Weights of a small GPT-style language model, trained from scratch on English Wikipedia.
Size: width 64, 2 heads of 32 (1 for keys and values), MLP 128 SwiGLU, 1.01M parameters.
Training: a variant of Adam for these matrices, 99M tokens, 6025 steps.
Each number is 128 + 24 x the weight over the matrix's rms, rounded and kept within 0 to 255. Layers, rows and columns count from 0.

# layer 9 MLP gate, 128x64, rms 0.116, rows 122-127, columns 0-63
[[135 151 124 137 121 154 139 121 161 143 169  92 164 124 161 106 116 118 155  69 141  60 112 195 113 186 115 118 149 104 152 145 117 104 161  98 118 145 156 137 129 100 146  97 110 128 131 117 121  71 108 104 173 152  86 123 166 155 137 138 107 134 133 159]
 [113 155 113 138 114 102 136 144 156 103  92 125 170 155 154  96 149 141 145 101 153 135 156 137 133 124 109 128 136 102 135 138 159 141 107 118 176 132 136 131 148 107 110 111 155 114 141 141 166 125 148  86 133 161 169 131 138 157  86 128 110  96 105 133]
 [158 100  79 117 151 116 174 106 105 132 146 136 141 156  97 169 109 108 141 152 130 105 132 152 147 160 113 109 152 137 113 123 140 164 170 158 189 118 150  98 138 116 102 117 119 103 123 124 146 152 148 158 147 140  96 131 136 126 145 136 101  91 109 170]
 [154  95 102 130 141 103 153 103 123 167 106 131 172 134 168 105 146 129 150 121 140  96 101 133 168  86 156 117 135 156 129 142 128 126 132 123 121 144 102 142 156 125 118 138  96 150 133 138  88 112  93 115 163 111 122 153 136  94 137 100 135 163 127 121]
 [123 161  83 180 109 139 130 137 144 116 138 153 118 116 113 124  99 125 122 136  92 120 112 128 107 165  84 132 118 130 146  97  98 151 118 145 147 160 115 138 165 118 197 134 113 134  94 118  85  98 128 154  93 138 125 131 153 117 152  83 146 121 105 140]
 [117 142 119 138  82 148 129 156 131 123 161 146 139  96 142  92 164 150 199 144 157 136 155 112 168 149  82  86 130 124 162 166 194 134 157 131 119 141 110  91 162 149 170 175 154 132 173  95 116 133 111  92 154 142 158  91 128 116 146 148 157 105 132 142]]
# layer 9 MLP up, 128x64, rms 0.105, rows 122-127, columns 0-63
[[150 170 141 114 182 147 137  86 147 128 128 122 142 114 123 132 110 167 203 100 143 140 137 134  99 118  82 112 166  85 134  77 156 139  93 108 117  94 127 170 112  90 139 104 117 150 100 139  92 116 144 100 123 190 126 102 144 169 114 131 132 136 194 105]
 [122 127 137 140 136 106 150 123 132 106  85 126 117 126 144 118 161  76 111 105  55 157 140 137  94 100 105 143 131 147 107 113 128 142 112  84 120 101 111  92 103 145 142 126 132 121  97 147 126 121 100 107 112 150 103 151 128 106 142 129 157 108 131 172]
 [109 158 177 119  94 110 124 129 115  95  98 130 116 137 137 158 109 141 119 125 151 169 131 114 128 160 114 161 152 142 116 115 113 104 173 179 148 111 148 137 157 108  66  76 105 116 135 101 101 126 158 106 167 134 145 110 101 122 144 125 112 103 116 139]
 [145 106 120 122 109 145 130 147 122 162 112 105 110 112 168 126 146 114 101 108 110 161 108 150 138 110 117 134 152 135 108 113 162 130 126 113 121 143 136 119 121 128 117  94 187  78  73  90 139 109 179 158 144 132 124 107 151 117 130 106 134 104  81  88]
 [ 96 142 139 117 123 153 156  85  88 124 150 119 103 147 144 102 142 134 126  95 160  96 130 125 128 113 140 142 134  88  86 185 133  99  94 150 129 105 134 131 144 131 111 134 121  81  91 130 142 119 154 103 102 107 113 121 141 125 102 121  84  93 108 137]
 [ 95 121 120 119 109 133 105 136 158 153 124 171 153 137 128 118 144 154 131 124  82 107 151 132 151 121 146 102 171  89 190 148 119  99 148 104  74  79 157 137 103 126 166 153 120 130 149 115 116 147 129 162 193 101  97 143 107  87 144  84  99 167 144 123]]
# layer 9 MLP down (transposed), 128x64, rms 0.0941, rows 122-127, columns 0-63
[[ 82 121  68  60 161 125 135 107 109 111 110 143 112 118 105 120  99 152  91 135 121 152  98 130 180 120 108 141 154  90 148 160 131 170  69 124 115  97 125 135 111  95 137 122 161 156 108 158 137 117 120 123  77 122  96 127  73 125 119  80 137 120 122 106]
 [131 153 100 101 166 120 144 144 156 122 131 149 132  91  85  73 128 130 119 125 147 131  98 106 149 122 140 100 124 118 131 135 121 117  90 122 120 119 108 111 180 155 154 116 139 105 178 141 161  83 134 130 125 133  92 146 183 134 129 139 117 107 171 138]
 [106  98 175 122 167 110 115 111 119 128  87 186 134 131 127 109 124 149 134 100  92 119 133  70 116 156 129 114  88 106 144 136 159 130 139 129  75 189 130 125 138 144 136  97 137 119 151 122 133 139 116 127 125 145 115 158 127 145 139 108 151 122 119  97]
 [166 161 144 112 142 127 133 123 120 147 122 174 114 120 108  98 134 130 106 105  80 111 108 114 121 160 109 113 168 130 148 102  88 128 123 140 119 126  95 115 112 112 130 109 137 112 161 109 128 136 131  87 131 100 103 113 108 137  93 154 159 171  88 107]
 [133 120 108 135 131 117 144 143 137 133 142 146 146 149 155 143 138 124 109 101 118 143  75 161 113 125 138 122 148 151 152 154 120  94 125 117 143 113 163 129 149 173  92 150 117 148 197 109 155 110 139 136 182 133  89  91 129 145 101 157 120 118 112 148]
 [103 166 146 127 148 106 122 136 123 116 172 168  98 150 139  84  92 143 122 153 128 130 137 114 137 139  89  85 109 121 119  76 128  95 143 133  62  85  83 100 147 137 138 190  99 114 123  92 120 117 168 112 151 131 133  93 136  76 100 116 147 106 120 136]]